python train.py --num_hidden_layers=13 --hidden_size=224 --num_attention_heads=4 --num_key_value_heads=4 --head_dim=32 --intermediate_size=896 --vocab_size=2048 --hidden_act="squared_relu" --norm="rmsnorm" --norm_place="pre" --norm_eps=1e-05 --positions="rope" --rope_theta=2760.0 --rope_fraction=1.0 --qk_norm=true --attn_scale=0.237 --bias="none" --tie_word_embeddings=false --parallel_block=false --extras=["capped logits"] --init="normal" --init_std_qkv=0.0302 --init_std_o=0.0302 --init_std_up=0.0302 --init_std_down=0.0302 --optimizer="muon" --learning_rate=0.0103 --beta1=0.95 --weight_decay=0.024 --lr_head=0.00515 --warmup_steps=0 --schedule="wsd" --decay_fraction=1.0 --decay_shape="linear" --final_lr_fraction=0.05 --batch_tokens=[32768, 65536, 131072] --max_seq_len=1024 --doc_mask=true --train_tokens=563600000 --max_steps=7891 --dataset="wikipedia_en"
Each number is 128 + 24 x the weight over the matrix's rms, rounded and kept within 0 to 255. Layers, rows and columns count from 0. Numbers have three digits each.

# down: layer 2 MLP down (transposed), 896x224, rms 0.0518, rows 368-480, columns 0-55
# up: layer 2 MLP up, 896x224, rms 0.201, rows 369-480, columns 0-55
down368:145126134114058115132129139126113137128124123147107147112127146132166125136143099138128149135112116149084129147104163133127121138093131113161090132120121133123150143108
up369:151165093088111081163064087146102114115166109165119146086137105096171108154154140152135157101184155112140107135087051090178073128150158121108126123066145152104156123118
down369:155193116136106134095142088092122131128150149156103123120200104150140117087097181079119137151077157085131165154117162124116179127106173156075113130140129127181067145106
up370:120127135127129125127092122110153111110121135113119147133138159114138117114129143108098118125112139110124123107111123127126136128132126113132115128132097123115118141127
down370:119138108094145101102130130144150148150125126105104134120133117133126130146116090133118129150115124158116129123146129098127123115147114126116156118135146135114125135144
up371:148131111156134128083138165109151145150158142115074103081164101138132095152120111146086102113152156127137137068105161178112142145131086121102117112136137131110125182130
down371:101142145123095150103138066102087117129126143121168135165142118112131153108155116097148132133155108145128127121129111104143090156150100083128147155098106128145135171115
up372:135117105130133147104110097121091169088110128163136122118127130139129195148146137119114149129145131115129138169100150134100143087122145099126169137114116109161114097144
down372:105101164113124107096140097160126141143105114108164107155150113181099134158130158114123136113140089141158118145154110099111164163151139145098160140148122146120153141152
up373:194122159097123155152065162113136088143105084093127120188119170079133109156084165113081118148127125125124077069132088124126116138167133130166105132125142112103126130145
down373:110122151125140088077143122086128091121116146120140129110101114202123154157148127161134146159106103150088134080126144101123130125123171163164132131117103140110123129135
up374:128117133119134116121110131132103121159136132112117130126133119149101100100111143139151152137135137139093117166115089124126127163105119118137142127128132107143112128125
down374:111112120143135127099133099129151126132110146110108099148162119112100092090117137161165123104093141114121134113116116132141136157155100139147108102167108105115157129092
up375:124128130128131133123130131137127125128132125121128127129123128128120122132130136133133128134132130129128129128129126120128129124128127131124134130124129130130122127128
down375:124146122130127126127127121122129120134120141122113136141130139122135121137140124118124124129130121138126116125131124138128148128123130129122122118130129136121117146138
up376:096129120121121141128122114125133132142129101130165138130139125132110125131134125130134123134114132106111129136121140097118129135136134126124121139136122139136122114120
down376:144125130129112129099159107135136134124121141123128149125142107125137131138109122122139131135133107112111114143135121132156119135121126127140131114146121126111143119136
up377:113112124186127121145101101082121125145104125115156090154109150100130122124100166135126141163144129094141182162086121104141169154101126121125111108164112156123118094104
down377:128146075129142112106129146113125155128123159119205123163095130110157139132094143132081120124153119107140090110127108144090158141127104119103096076124117137079199084085
up378:188073081083101105220076158184108133103130148157218139147098142095131178124180122099161066084162151143153112090155064112157110155106107173065139087112086153142161126115
down378:127130174160178095093135101098147105109155157160171170148166065137153149132157133205162074187125144116182223062075123163153154138197111079111152144102199148114134160155
up379:105112089128118068139069108120088125154043103150165047098147123142097144092212131109089180142088075155136155117130182114120131166130100100134088132115101160166141179153
down379:101142120114135090190197148064136107070232107168099123177128132090112083095164186092120148059166120151187135192126155117112127096063130197146138167127134130087140174135
up380:120135136118117144161134144131136104108120157105139118100106119126127133104137124115133110119135129147131121149136134127099128111130147131162148133134114133106114144141
down380:125117128132134136154128098099153122156123104135138159150126126118101139123153128125130104134123146125110148132118144132150141148112112150137149141129126152139132131101
up381:126112104113132151093151128145086079136120113126134087071101137143152149133079081138131133090133121121113139143146111104147130150126117107152091157129135114109128127161
down381:103105109152116134113107137121143100128148128116134123130103146113099126154141135121118139114142130129147098076164134134128145132136110113139170129135143067152149118087
up382:113122124128142128115102152155089147154139133131178093147108120148094049080112105130156168133098074161110161127084190135116112083114097076166136169153150144123092129120
down382:168112155156081112110166109154159145170165105165134124159164087136125112138174087105093107127154144082089120109162140142138131122131135162092154153145080146112140165075
up383:119122125106144111128138137122154125138126114150128117118130134121133116136132129144135139122130134113123127136133125127139131128131127153110136115128126144127122146121
down383:100116137112132142131135152127149129135132098157121114145162125135130106145124138137120131124124132111137107136127118131129124125128132175115130122135134139127131141121
up384:111030152090124165092057155120155161142132060172112144133108141139161161101100153117148141145201119144107147136134090121184097186128115122077104119130143176119118133119
down384:138111126157163120124172087088107180143110167109154127130121096142178112138138132117125124144105134096089141077133097151155052153106182134179104167151162149100124128183
up385:129132130128130133128124130128126126133135140140122126133126137133129129133136116126125129139135135143133131129124129132136131123131132132132133129131138125126130123129
down385:145118132127126115123139129122135139129131122126133115116118130128119134139133120119122134117120127122126131131143116117139130147121133131138132137133133115134131133132
up386:152119137111138086162116120099147147132060155163144128142142147141117080146133143138117126098139115146158140085064137126101140108140148113137113133097135088110127107119
down386:147113137119119120115157139140112102110115132084142109118131119115147133130137179104146136115159174106174131161088095143139120082163162108107098105170099133101159105145
up387:113112131129098133140128146130118156091104115094120111103118114114121114132123133166095138131125075167084166101134115140101147087122095148095097120162143085191140168123
down387:119118131171147118139127138121181159136167120122145125120092146126117121110141166115135132123116177116139071161156184144112129143111197119109117149095129168109119131142
up388:126104135104149118130106138136084168113108082130131120111121127137139124108127119107087106121136118106112131155092098131132113126140110109132095136123119119110110085131
down388:141119121141115176131134118141140102137134132138113128128109125136143159101099109136126122104140130136150110136127154107129138137147155109162128131177131152119152136127
up389:092139150143148168140193175105056166109148141139093151155145158136142141162180108153149104113153130171143193073171158130148151140113183087140072067104083025129117171083
down389:185168209165154102105112146136172159162115139086152089185159100100070116183105076158074217068059170113060171145069103197127068076136146149170129084109096187076162096171
up390:126118126136140129126125133116121142139123122139136131114147124134118137127128127134130123129117118141140118134136114139116136132120121136135133112131122129124135128127
down390:138120134118132117151130132134136136132131120126104123122132123156141117131119133143148107130146123117122130126117129116123130132118127137135130124144134135130119147140
up391:149177135119147101133131139176123108152159153100136108133083128115137118113131135084166100135124184146136178107165116182149113077082098139154142113103116110056092144139
down391:154129113105129157123106141101071204108121148152076123119101123106098079107105100074134094117180076147070142201134187084083220109143083117094076090144154123074166088122
up392:115134097135091123154082057129145093112145087119153149095116119143138157162171123130126152132113180116114138146150124077178104092197121096108143139110117147123157157122
down392:141131117092110114107103129103128121149108113117130135179117087134085112093094127151189104134115119180158131156108119106140117133097177103127131101105138146114098133089
up393:137118137140109129114118118128121103143123112132098134137117129107123109120117127136130131133117123134123151121161105142137145126134134117141130133137142113113122126135
down393:143094137112111137124133113158142116158139147112151114118134118153125098137131136137149109135107126155125128119132146137125131117125143141135129125119123122121131145129
up394:139129125123121117129120130136128122138131125127132117130128119134114135111131131125130133126118133136120120124118114117129128120134123129132130137132127130133127135124
down394:124126114127118136112134128133133155127144141126125140133143147145148122139131128125122135132117116136130139127117117137135124135127139126126115123123139130119120137121
up395:122129107161134135072109114094130136125112088100126122096175122090159105138127150133120100141105179094138167194142115116134136086157132124159133117088126110090161129133
down395:096147169090133120149118196097102151144084115124148131135155131128136118121148104168090119149143119148114159156149106133119136098136104198160119098146095150210142208170
up396:107176161141101104137145131134152155097094099093144178126160147132144103091094137099121148133145152128091147119114151119109151107146124125125131111146117148115127153114
down396:151115172117154118119108114124103146131094200102099115051175177112113128132143117175090161116255131153107150159101086080132172175107129133155189113105134153102137122079
up397:130108098133122085088100163175144133153151124145123141140095129077140136126148120091122058138158145154100139097121123065129094184139213098093168112128185179163090132148
down397:083113141143081124082190086059146100087077105156104130141120170187149125140083127135119162086105158123126074081206157106121132117136194127112057106118121140125151104074
up398:142127099167142156136119141112153165100126113040135058083141093139151125119155137124103084123119119145162131077125165143113176112097134162134154115153161129084143153138
down398:101127129108085112141134153146134115116111122130073137130170169133119118117120108158088116074068128128126112122127152128137112157145167110113090115107118143078106114144
up399:145131138131085173110125111129126122126150136096096107135124118150132102109133136102115134144105140126101134135163113155143117151118128108149107147115118122133152117149
down399:113124119117144080127147124149128149105119123128153145128116137122107142098100102145141112134169104143144129135109161107131133125134097141085122088123090145125104120125
up400:097131116095115096107117143134096179115140171129138140094127136131110140100116102121116140171155125098127143117128131118093096128111130143124161111108110075131109101124
down400:104135097095082136140168135134098190080119173152130087152103168114153112104114107184096136159106125119112101147153146115126121159144073142147124119124091074139102118113
up401:101179162196138073111157108057081115157153121159107129105141123129191145174159118169158150130123127121160116104139121119123069060134143123134138165122136085138115060127
down401:093141140110171138125154126131157070096118087147150165085107156163061166163171148119145144137165088122129103169075165045114145118144081161117088143089155147103112137145
up402:075121142180135149098075103109131084123127085088102088151141104135134142127082165115147119113101113126107205135125101108141142084148181113095157130135126152105111118132
down402:141088099130116111142174144098119146090163115181135093124087118165132145117101128109100192112104097132116092127106137154049112134185202149123096077089169111099115119070
up403:141142081092146123103078177115087147100118124128108106119104122104106162110142121149131146089211151157150092151098070119147098101119159121139181118140145125118092094161
down403:150087146108126115183107106056154081128157098112122131152136063157092167133129099117134107127106118108082162127142119158172148150128125108080100119137100155149126142142
up404:102129107140080099141104144127154129112125141137157093152067156200064108107145108115092115157074146133124154168117116109137149119052055047112155134132141131094126132133
down404:128139087139088123136178095134148112090104072165069152146154091109139145160199169124080157088070089167157152157055086137138124110139084156093117123151124172103131135121
up405:148129127133121126126146139115126146124147135098118150131145149121141109127104137111132125104107125102144121121139145137144117124091125128139073109124082120114142117112
down405:134120147124128149109126131123142156155121117132143138141148104132135156133122134160157133112115115100128119097150115127136135162133130141127154133132124135125133124118
up406:109107159142119134094128124125127130166094106097145106142103057150092176133121119157131151117170130146130142107137131123159129134126072119128118132154084128095140141128
down406:074119162104117135084128085161127110132113145154163145108129157137111164151113132115137162125140141164134131116121124116095174126163105109195175132131166135114134158123
up407:156124102119162143201082128130151179121174108139155104119088172194142151113099137099134125123168113115161124125130128088175081090110074129083115165128223101135134121099
down407:028186187091147143072118086111108089110161118150116120104117052139161126121097132093083119140167132145103114065147101087130119108115132133170115140124130168092116095101
up408:076141125095143168132161131092139082146139124119130135156134143118165133139168131141141122119141123116150162109148146097107135111121132118130103133140100110124105114078
down408:093147095117140101139130133159108152162111145137115123114103083166085137137125154107097092168139133123144169061121116090137139152096102101097090142095135123145132099081
up409:157068134100122107140118144135142159102124193066150121126087184137154106096115136163100125163139119144110084155140119171145093144083149130147111133153115162137084154120
down409:134133171110157158153147136070111140151137154099139131090088118112138120101184123132092139172131167080133139155111095096133156075109119143139158165137108104080140112132
up410:107110140126128137114120140122136114143131094115124135138133124121135132147125155119115129141123127117118144129125106107141121124126134131126159140123118132143114127120
down410:141127123105143139135123128142142144117118143125114129130126099133128133131137121113130132120136122137112121138131133142107100138107129121125112120111135118127126132121
up411:129133139115127113128114134138088134125104104134144115153136109149123148113116126138152141128136130133144106123134137122141097138118123112141142155139139114154115090117
down411:127131121100132139094129100145114134127137109115129128123151127130114138117124121125133123091125130117117133112131114090130141123130122155142159148145116135127131122133
up412:139127119132121118112116136130119103118130142123148137130107116130142152162135120159127134160121117125119114097153119111116131139133141129130126133141127110106142146116
down412:110120130121137124106127120122117125130115117143138117126084128142143137123118142140099111132123093108132101122127119111127125127122107126161127110137126108112149111135
up413:131129129124131125129124128124131129132125124129125128126129132132125124125127134129130127128126131131134127133130126127125127129126128133126127128132136125129128121122
down413:132125129137108126121115135145112124130124124137144123108120135122139126128130132132136113118134142133122115125104125130139114131130116114119133127136131151118134118132
up414:120189137124162130146138150136071165125124068121136123152158098187115121137111155101128105158108120096142167128110110128105138087163115073072156109108195127179129042141
down414:132087147134050147132095123121163135089155167127085118103113154071119138103172109111111130092110154136136118113180134120125169156115095156090189099113116102102103158142
up415:141116123137131113136147135113144111126131095101132135117139130103142131124150125145136142093127108103115142118142136090120133121133130151107148110139133152150110145127
down415:127122130110129108143125149118133148126129147141122130125122133130177152155112132136132139102126141117127120122138144146144117104118144110186112145132149117072122123121
up416:111146096103092088108105123116106139168095114146142148105125140152127103169123086166160146182171134153139151062148163126106153141116080178070139164099082107077081113119
down416:062149122144103154102162063133143113100105173200190148083131187099097140099150082172107098138132093131103094138073085093110171114163066120098164121128159126105140091176
up417:152187149079175157136135118101195159116075139149124148100150170157132073125136105111118086140149179087109107124100115087166096104155134141134112147102140101109124121116
down417:152118116121123121093102097121122140143103079130125173160155128136133149138172186135170183137168126143143127145148103124091162159155141172141130169096115107119123143147
up418:096133107112147134103096140195127161167142083145112131118152157102170134201131149165139193161133131209161150145066081137178140154141197099113123063076145123139064059134
down418:119135141137084117140201218167130150152144161067148175119125115101065116185164154089142085109078071160101150158068149193105146066115093098134157076164105175107112090111
up419:110101149148136138092146122123106123171143130084107129140122144070125159181180142114131124126156097140166145143169112156139120133106137120114122121162119125131078137123
down419:152107140078099093093118124122083161151119097170114135132113108122129109125105143129086151141142127122084123108131160140117121180133068149131114126104108114139114088155
up420:116112136137123144100131134109124123153119113136122127137133117138116115128134129114133137134109131126137119133133122113135121131123131128130131135123131135117125131109
down420:138130112135116141129126130119140143136120133142127135121134130133124127130156117115132135135116137140121129128101136139117130143110128116134121149119143127108134114139
up421:128088049085109160089080116106129154114123035131188111159147142103174120073124135165137138140116149123115142086079072073168167171129156081158182141113107118116129142106
down421:079118077100152073107131120150105141098138059088129130097152149130137119144124161143113109109153150129132115161094121128173124116135152101101096138136143131132107123131
up422:148133119118127137137132133138150141130125135133146135136128136121104145107127119130125136149135135132090125113153124119110138151130144149114124111122125131129118139110
down422:112138135125130144132143136104125133123133129117132139104142115108119127125119124123108112109113147110111116119137121126145136127125114136119130092127116151118129145126
up423:142133126126143146121125101089149136114124084151121127107142129152135126133136129146136119131116135107136129144122105122126107121122121107142133117150129155101141132126
down423:124139140125098129128146116120130097136137100120136133149122141140117137096100125134132161113147152139127151146121116142122113130119130137143130129153130145119114146123
up424:110113133153141126129150112120085095127080148147128118132148142106137114151159190156134084106107105116156122139112165158097125095185080132123127097147186135140088132118
down424:105130139115109142128100184122155146121137108147133158098137170168096119127118101158126135150151134117129154136110128146110133136151124108129135120124133091143144114127
up425:142120148133127135118145132133156126125114126112146099150095127114124168125128122158108098086165128172141114144156108151111135099132121153113125145171133105163136134142
down425:122140167113122113149121135090110152123139112118114116153146148129110138110173113130133144168118123107081143175078142125077095144158113095150155140123112119151133133140
up426:158105108116146111138114118125115135124115140147158129129129148157124113133154088159116122116126133138123148105130128115125121118087112142141126161099125146173139126114
down426:118122118077129134125146138107131133146154131129109131130123130137123113116129119169154105107124144139131133124095107139124141097107138118139115119180133151138142119111
up427:206125111089098113105150149124115146146093126110151048150124129099119164170134150134172181093206130118129167117142099150134119157098141181081125154131173097210084100157
down427:107147209113175165079105099114124106161115146123098187141115140154124161081172077160108142109187145106110094135127145150076077136112181135079180114093139124143109143140
up428:132123131129127124125130124138130125125126131125133125128127127133128127125126128132136125132134130129130134129128129129131125128125128126130131131132130121125129130130
down428:121134121129100122122120141131124134134142131127129111112144119108101113132114135130138137128131125126130126123130133121132139125124128147125120128124133115137123135110
up429:158127113102151122122127127129126109140108130122134112132146145143116109138129120145132119132137141111118133125120144122147132110126120126134143120120138144118135145106
down429:101113134106102151136127127138136145139136129112125140126133137144119122123117121139110132122129119115139127107131107135131125147123138130109126120148132131149135122136
up430:128142090142096101128117121147112129139132115136121116100137115120109145134114125140136109116134112142133104113161111108156113157121152130134120154129163127136129148129
down430:159129111124110091122118101136104109139120103104143131097106147130116134150108125130144110093109103123145121089147101084125120132094141122132134133131151120132130177135
up431:130063120082126123139130177122098140107154124089108087112121134062165148088144129116157110117153133129145144146099135146140096140107112126121119112109132076125097072126
down431:114081126162088168116106086131142074193130116137133130149123183186094076121094109097138122145107139142102192112113178144132161112058138160131075167096115064104152110144
up432:141130135101137137110090170137178127183169145132128126121078146112121139082079150143115108114133107112139142136133157102088137136162144120152109110117132151155109125149
down432:102175115171154133135125132074102154141143118179094095102145128104143143132080124107156175146089105124107140098149067135144118094140117136110071158110103093137155117129
up433:113126124103120132113075117150119128148101167114100099126106115140115117098174115072127186101102143089120173115096112113110158111125111076174124143125165113129085164138
down433:177123121121133133097120102164097103109138077158118146086130128158188129147150110155124137114151124118135100163139143133101114118145111161119155110166121125161132129126
up434:174122144073121150161231167118207102120110096114080109116147194135150104169115127118069136154173163105113145144183108085121128072114157138141125060115143084138161069112
down434:132104114182074132091145110140066145161101167105181162126077104134158141153144075200128118144104104154125127100182106069172068127172140138087133144136124077139145138111
up435:120136131153145127136134182106106163159120113112150123099098111113134159116135106130105118137113111130135132121150126136130123065142121114128116141126149126128120122153
down435:146140149135124131120122104141118167123120143128147095127146137136122145117136130141129143130147139119152093120146109090139122187128123139131145138117087117130103118137
up436:111125139155135155124137114151125099106101090149184161134148128100181106173120119196156136141097091166123125137151119102138126101144133150120150065100143135072150163133
down436:170170120113110152119092145134098118143124138170108129128082121115144112176117119158165087134143110130166142176105171150115106137109142104208128110085134094110138106078
up437:196117138153151071092176108089149047161076107107171141101142148133139114195101171105149126084086127091076150169112143136124098088098052114123095106167163145121152159111
down437:116159177107079149099033191096133121134122150124124220215093124120152103140171120127086115124130120151098101178140117134070162121116095122127137098141119110117103132129
up438:126136160145119112094136097123126135115126120136153182190130111112120133156159104158122086091105129126136131113142138120139107130101104154108110131118148112087107132103
down438:147113158141133124095125132103130103157151147127138134158086096137119126150146094171099108117155104119143110084129117127143138169093127171165143174114134105097120136088
up439:108144132134162104112140150157111134142116096107172094157108145149136129143120120151173132160126107157143133100123168085179200122068104117086106139133106094119135150086
down439:121105074144110071127095118138132151089123140102130111125124124098176115104153120154105133139099133154145139080116125131152151167109122118163141145148110101122113121135
up440:173116095119155120129143100114152089145114099107118083133113132150142161181137130145117107121156156170115186123134133092113129135146158125116152173181139104128120108104
down440:107130122105151144083099138135142134144126127167079125091158143112128094185145117126130145159134114137150114115136099141110108117123123167109127184124160105104166147180
up441:105115165140124163148132107154158136153140120129104151124107104128116110136150168101132128117129119150132120176132128134112101105146136112131118136102109128110115091143
down441:117119094155106128167146139125148112141161111139123155123128121139119099100155135124139142146129115105114127134137132124102079118159136144149140107089124106155115116145
up442:131098124116136143138174129080149095153123131170114108125161107144149149125138140126073131125136159102111140082157133096111175131163136073132153078094187086138125124121
down442:144155135134118171160095123094100116091130163113134072109114111179175161119117124137139128116147159109125113135129120156153122132114106152134115124131136112155087085114
up443:108114130144171109129161171109155113136137107102105159127117151115169098094107090138118168154134149144123129157168110128147102098101160115108124157169128179134128130157
down443:163113119141118100105119085112108150120113110135106131154099131079107119163138169118153074093111097168136113148077111117104139142178082134145100126092149102145145114132
up444:143135126099084111094091140182114124103152120137136108126166125121111113162118151117145126141131133146109135110130129118115114137111153104110147135155136142165084113123
down444:137123146144109152087140131133125137113131134142132149098162138102118126125125156147124143142130118130145118126146112103133130113141135108129147138141105145137128112138
up445:142172110127131138153092146109137114125084127166069100102134119130150124093093146141151169136143175132116139136130133138138126148148131134127084124107138141137138166133
down445:130150105151147111129129152144136129108139098129154131118110136148141140144159136110156054148104092138125118128119134132103144118143141153144126115124130115125102128109
up446:111149145169213063133132165141145126135122118074110122129155107110180093115123188141139157102150092131106118084050181135091138139140106095139158110177173124125084110117
down446:091146125119186130128144130153136150120167121144145106132177084108146106117137153186107080092120182141150097152139144121120104160126126057099137151121141115116132100170
up447:146140126119156124119116133143144099143136118132127143114127128116103123130133154135102115160120129163107136132139124100136119144113136125128104145145139117095105161128
down447:128110072153129145166127126124140188129144115111109128125129145126139141127118109131113135103090105149135110121161145162116149143137124125120134127135097116114132122130
up448:128107118148133101165085076145176150112179119125139080120109110142105119121100142122145122121156134097133167139120123124151115126094128085180138205147117103121100121116
down448:126141125137146071123133124123091133118187150129095103088139102119131083093058084144163115126174152131147149145126117168125143154097165142102116118127117117130186153168
up449:128126091089069128123107108132148152130146149139147144096164135093106190101152103155112135128092136131147133167107118126131137095133112129123108105095120102174121100135
down449:155128110141140129168138139128112095121071153136100120167143104153096105164124092124133093106160145114133126138139174135130161132124142118104174145149110092116080147175
up450:115140106170138125114158153084149112141118142099095110110095100134118127123097130145113133113089092168117111087163153111130128120151125146122127137133142124140152162128
down450:108131147119115125126098109148085098089127098102169125111107164108120137098156112142129123164141172080170111081105133137156127111122179141116111142135085149143088098135
up451:149102155118119097159093114148181101142175158115190163137070099137182113156117165104114106130111120081153134093119108099161061161179139168139075140047128154135118140124
down451:094117143152097095081086145124093088144116146146079102111161117152060159133099088129109160182094112132061135122161104073186183086117124152201129165203089224101079133122
up452:134130120128127106137130141119143142164119125114119110133138142112137153124136141146144117104122145114145117127106124126114123103126156135125149134161106152146125140115
down452:136136130148122142101143120126130127112123137123120121120155119115124125113119126134129141141121124132097122105136127149165121117128118120097133145107154099117133136142
up453:123124126127123131122141108129125128126136137124133123118136127123143125125132124128131120120129125131143117132138126134128125124142135123124140137122121128139135139121
down453:116124130120124119138119140136129133126127122112122135138123131134113131133144130138127131121140117113118125120133124119132149118118106127134122129128123128125131116125
up454:138098128095126080135168146123138156103154141103164180091112079163201130154103155133110122148171077149098127166173064189116140163085063164214117055171201138169074104164
down454:112122107152102168068112144093112179132110140171104126113094133098047109117141179117129058112176095089118130096078072136155125095115105130124132101136139092172139123088
up455:153116127107136121116124141151135109133123137141122133116137138112131123103132122121117139141115120123123113148146129120114132154117116157124118121108117092132099142144
down455:130122125138129135120139141138126124138141114140131136134118131129130124137129123115117119130140127133128125130144160118108173142153110116133153127110139129132139099115
up456:110091123114120112140091132124124092085092119140161133082113176114153183129142164115144131102131164143140128085137114114159101192158100163103093112137072137118105147094
down456:156109150121104112097142108107115129121153151149139105073119161152145145149130144090130098122085108100138173114096154186134117148191124141113135082141121121106143106109
up457:119114102175116094145109139153171101101139121079200085115176097179123106109174134218124180152169082126112104079000131130133126086158120130128192137209117127161162125134
down457:141147138097118094135128152133117141123122147167090091100165076180156068046120127186076180088187086155142108094072103077123115122201134150135167133141079127105129165217
up458:132129136137125141131121116129144120140137128120131134120130116141124126120113121145124106132132126129135139118121115121121142119116113140122137131128141111127127133123
down458:148117119129112137127115136141117131135121132137139121122144135124128134130124122146134110136137148111136130108134112129119111146109113143122133132127119119139150127121
up459:157133125103118094119129137140083131160109097129153153164114119126119107100158111133139163160156116149118126115141126112137150139130114144101129130142129150179129115109
down459:142142118123150146108168136133081138157142115134132117120150142121109144126181119159160128128125109119141095134119134141125151116155169099119112143158109155151120134110
up460:112141117130130159119144102140148132125147105104133127134128129123149152135129128109134115120129132114133149156119138119132120095132140147132154107110121133121127112116
down460:098112126153129088111106133143134140125098147128147108143131136112118130123139111141120127116120149155133128103145125140142120142132131143140127126146150121130153138134
up461:159142134194152097124174153098161064142104171149169101155135064119130094099151163096148120130121161150150110118135081071137109121118119174159123194071127059112108168105
down461:084156104142156133136099101144121149167158104134116105117116171142139154092127128112118113126095144104170140147155081126128110099123146111103147086123127164115131083153
up462:128101128179125120166088150163152144019163102113108125118088160128183151144090108160155109116170112180132113112161165106143097148147153105111132090108103120055139180114
down462:152124128067076130142146093063135062096089137139202086133137208115164198197194104176107142136174161116103119080164127148094188111094118233075143087105121170110081121126
up463:091148103108099095107122164119130148124156127111210104130119067116145123151089173116125113134150116095145114140121119148050168160134117089125097163154180127128118192140
down463:077102160122103139108155135130104192136173163119212120131094070124111116144120128139156084167122118116168152132093103181084153191138147142128063213081190115162097138136
up464:181141100157137110165115116120144118106140122152112147132142072157091117121130127154083122094184124086128132097123118124114081132129167091142144119124146115149097084123
down464:137170134114116145096118129101146108111172143098134124166111092175137109164111106142139109145138130136110106152138124166119118141120123108103137107147099076138112122129
up465:165080126119126167114106164151153130099123145145125128140192135149151166145191172123116167163154136132146109145145112123141088136146097114104140154141105110069136137079
down465:135137105149135136099104144127205101113089170198106119132154074170172177121138124099132117188151076099130102134159094056105147178171110085156096183167139144119126120104
up466:148144109120130145158140137092171125129154097160106179122143178084118102137152136148108106143159124156122103126117127123149140122174157147164126158136122095118111103128
down466:106116117142138112154114136155138137102130140158093114138112126124096160123132155088144112126160125130136153137137107139130137137164131144154165084136140130112116105146
up467:114090114172122090109130108128120108135118127150124127149153100103132121124116136177140150115107170131124136113134155145123178104164129117134134108127146105124113100120
down467:110144125115112136138145094114165130136157158093121124121095122157115133128112158109153139133138136139114122165156117122149141128144124118154130115121123115138140157124
up468:087141068105127118154137129183111108141121104156126120138135147090098196123077129150158126155099168121136184112114077158151172168104122100070111141141150100207097121125
down468:075132073154174113108099138082125100125124152111120121149127136150141119130108107107102164136124151135140136123131143146093127114104146121150135123195115158167084101137
up469:129126116136132126128135136131124135136123133130131117114121123132120129125122130147112111115127128127118128128137122122117116125135129129118120134143136123124120114134
down469:104146131131137128136136122137119105138126128117107132126136122130146120127130113135130138152133113134123117125146131114126137144116115141128117121132130136125131134129
up470:145130127115111135112108142123144154123132115097137131149128143130112118112113107130126121150100140141141084140156133115131139114137145137103109149150132164157156105132
down470:136122111120137137145146096142127112136161138133118128113112109107145139137125148138133118107138131121121157142121129166121131112118101120130158090130133102103106147168
up471:093110139102143100113109087096142167158187119138107093191127130142129107093108159202132149154124110123215111090081123113147118114129114116107143077105142156206092082144
down471:075090134123128125166112104093157098072116133132126151194106134073134121127121103137155163125140131111069124112159122152095152061111084156087091116108093210145049082162
up472:135129117127131131129129120128134114129112125133129124129139126126128120130132133122122134133125128114130134131117128121121123124132129121117115136129127123131125120129
down472:119115132124118138115140132129123143131129139131134132128110136128127132128115125133131128138126133122129125130135112126121117150124125113129113121138139143124132128143
up473:123117130171120099110140132153133118115152162116159127120153187065118094144155145138141091113099166145119128129120141112151146181129134136146157137139130147120103130129
down473:121127143123125126133131121163114162182098113120126108115112164106119147123125138145151103115134136107136133137110113148115198121064205116147170115165133158142107133119
up474:133121151120126122108137115121151119110129121155114114138135123133112151117137132140142104161132126138111127120140105150148121126125112165120128137147129143132128130108
down474:118136119105117159162099137113086136138117127108148129145134123130121141114149119136117171091137133127140112120140138111099138121134126123134103128125145137125138126138
up475:111121088129139122124148126136103120125121125136112127132145147122131123130134152122140137113130129120139137112128133143104132118119146133120113120127152145121101105131
down475:136138123145150133119119130128131102137136117110114126144129110108130132111119113136121153126117125110115123127116127116130144133129130137135141136146095131141115147124
up476:130121108106164101142140123104172126132131101124153157177133113153189141156172170142158071088159142114132101151095126163113129105086123126129140121143149094135132075098
down476:147118151103096111145136115090154120085138118115116115144140127142143094125124097139090114099150138107138113087133146194135088070166156111113087158136146118146127113119
up477:116112097166135110155127159101125133160123124129122138132156120147137139125100122130143082145164156131097161139084143106114119120180129088131129132127112152129118167113
down477:119084127123109112160139161148111117104128144126151111124180134172110134128108137128157152122150105096102116167131123148088148113159122144115081130176117124122107101096
up478:123121133122128117126117136127129119124127116119121136126129130115126126123121144122127137125122125131129132124133124136129127127129134131127133130122102126134132124128
down478:115131141129115124121121132130135111149132132140144136127106122140129146140131126149124132141129119127132114143131128117122146106129112136134141128129122112128130128128
up479:200152151105158108137131090143149135162126122136131117134137123201087110108085123088138146124150191182139100129116124088137092119177133115142115154085083152114152129128
down479:080086162165148115080143142130131132128131114098120141135108159068119131176151186150162127080152089095122137161174168125098148109093112090102176096138139150162096141120
up480:158142144131093112145111092085135123115154122130169143133154115144173191145129140128118090123130136163119158125145144117121108102132195115123132104098136125141139106131
down480:141113120150132170078108133123143104134112125184166094135117097111156157159127119113140124101087136129134143177131115108112142133113141178078132161130158119082107093193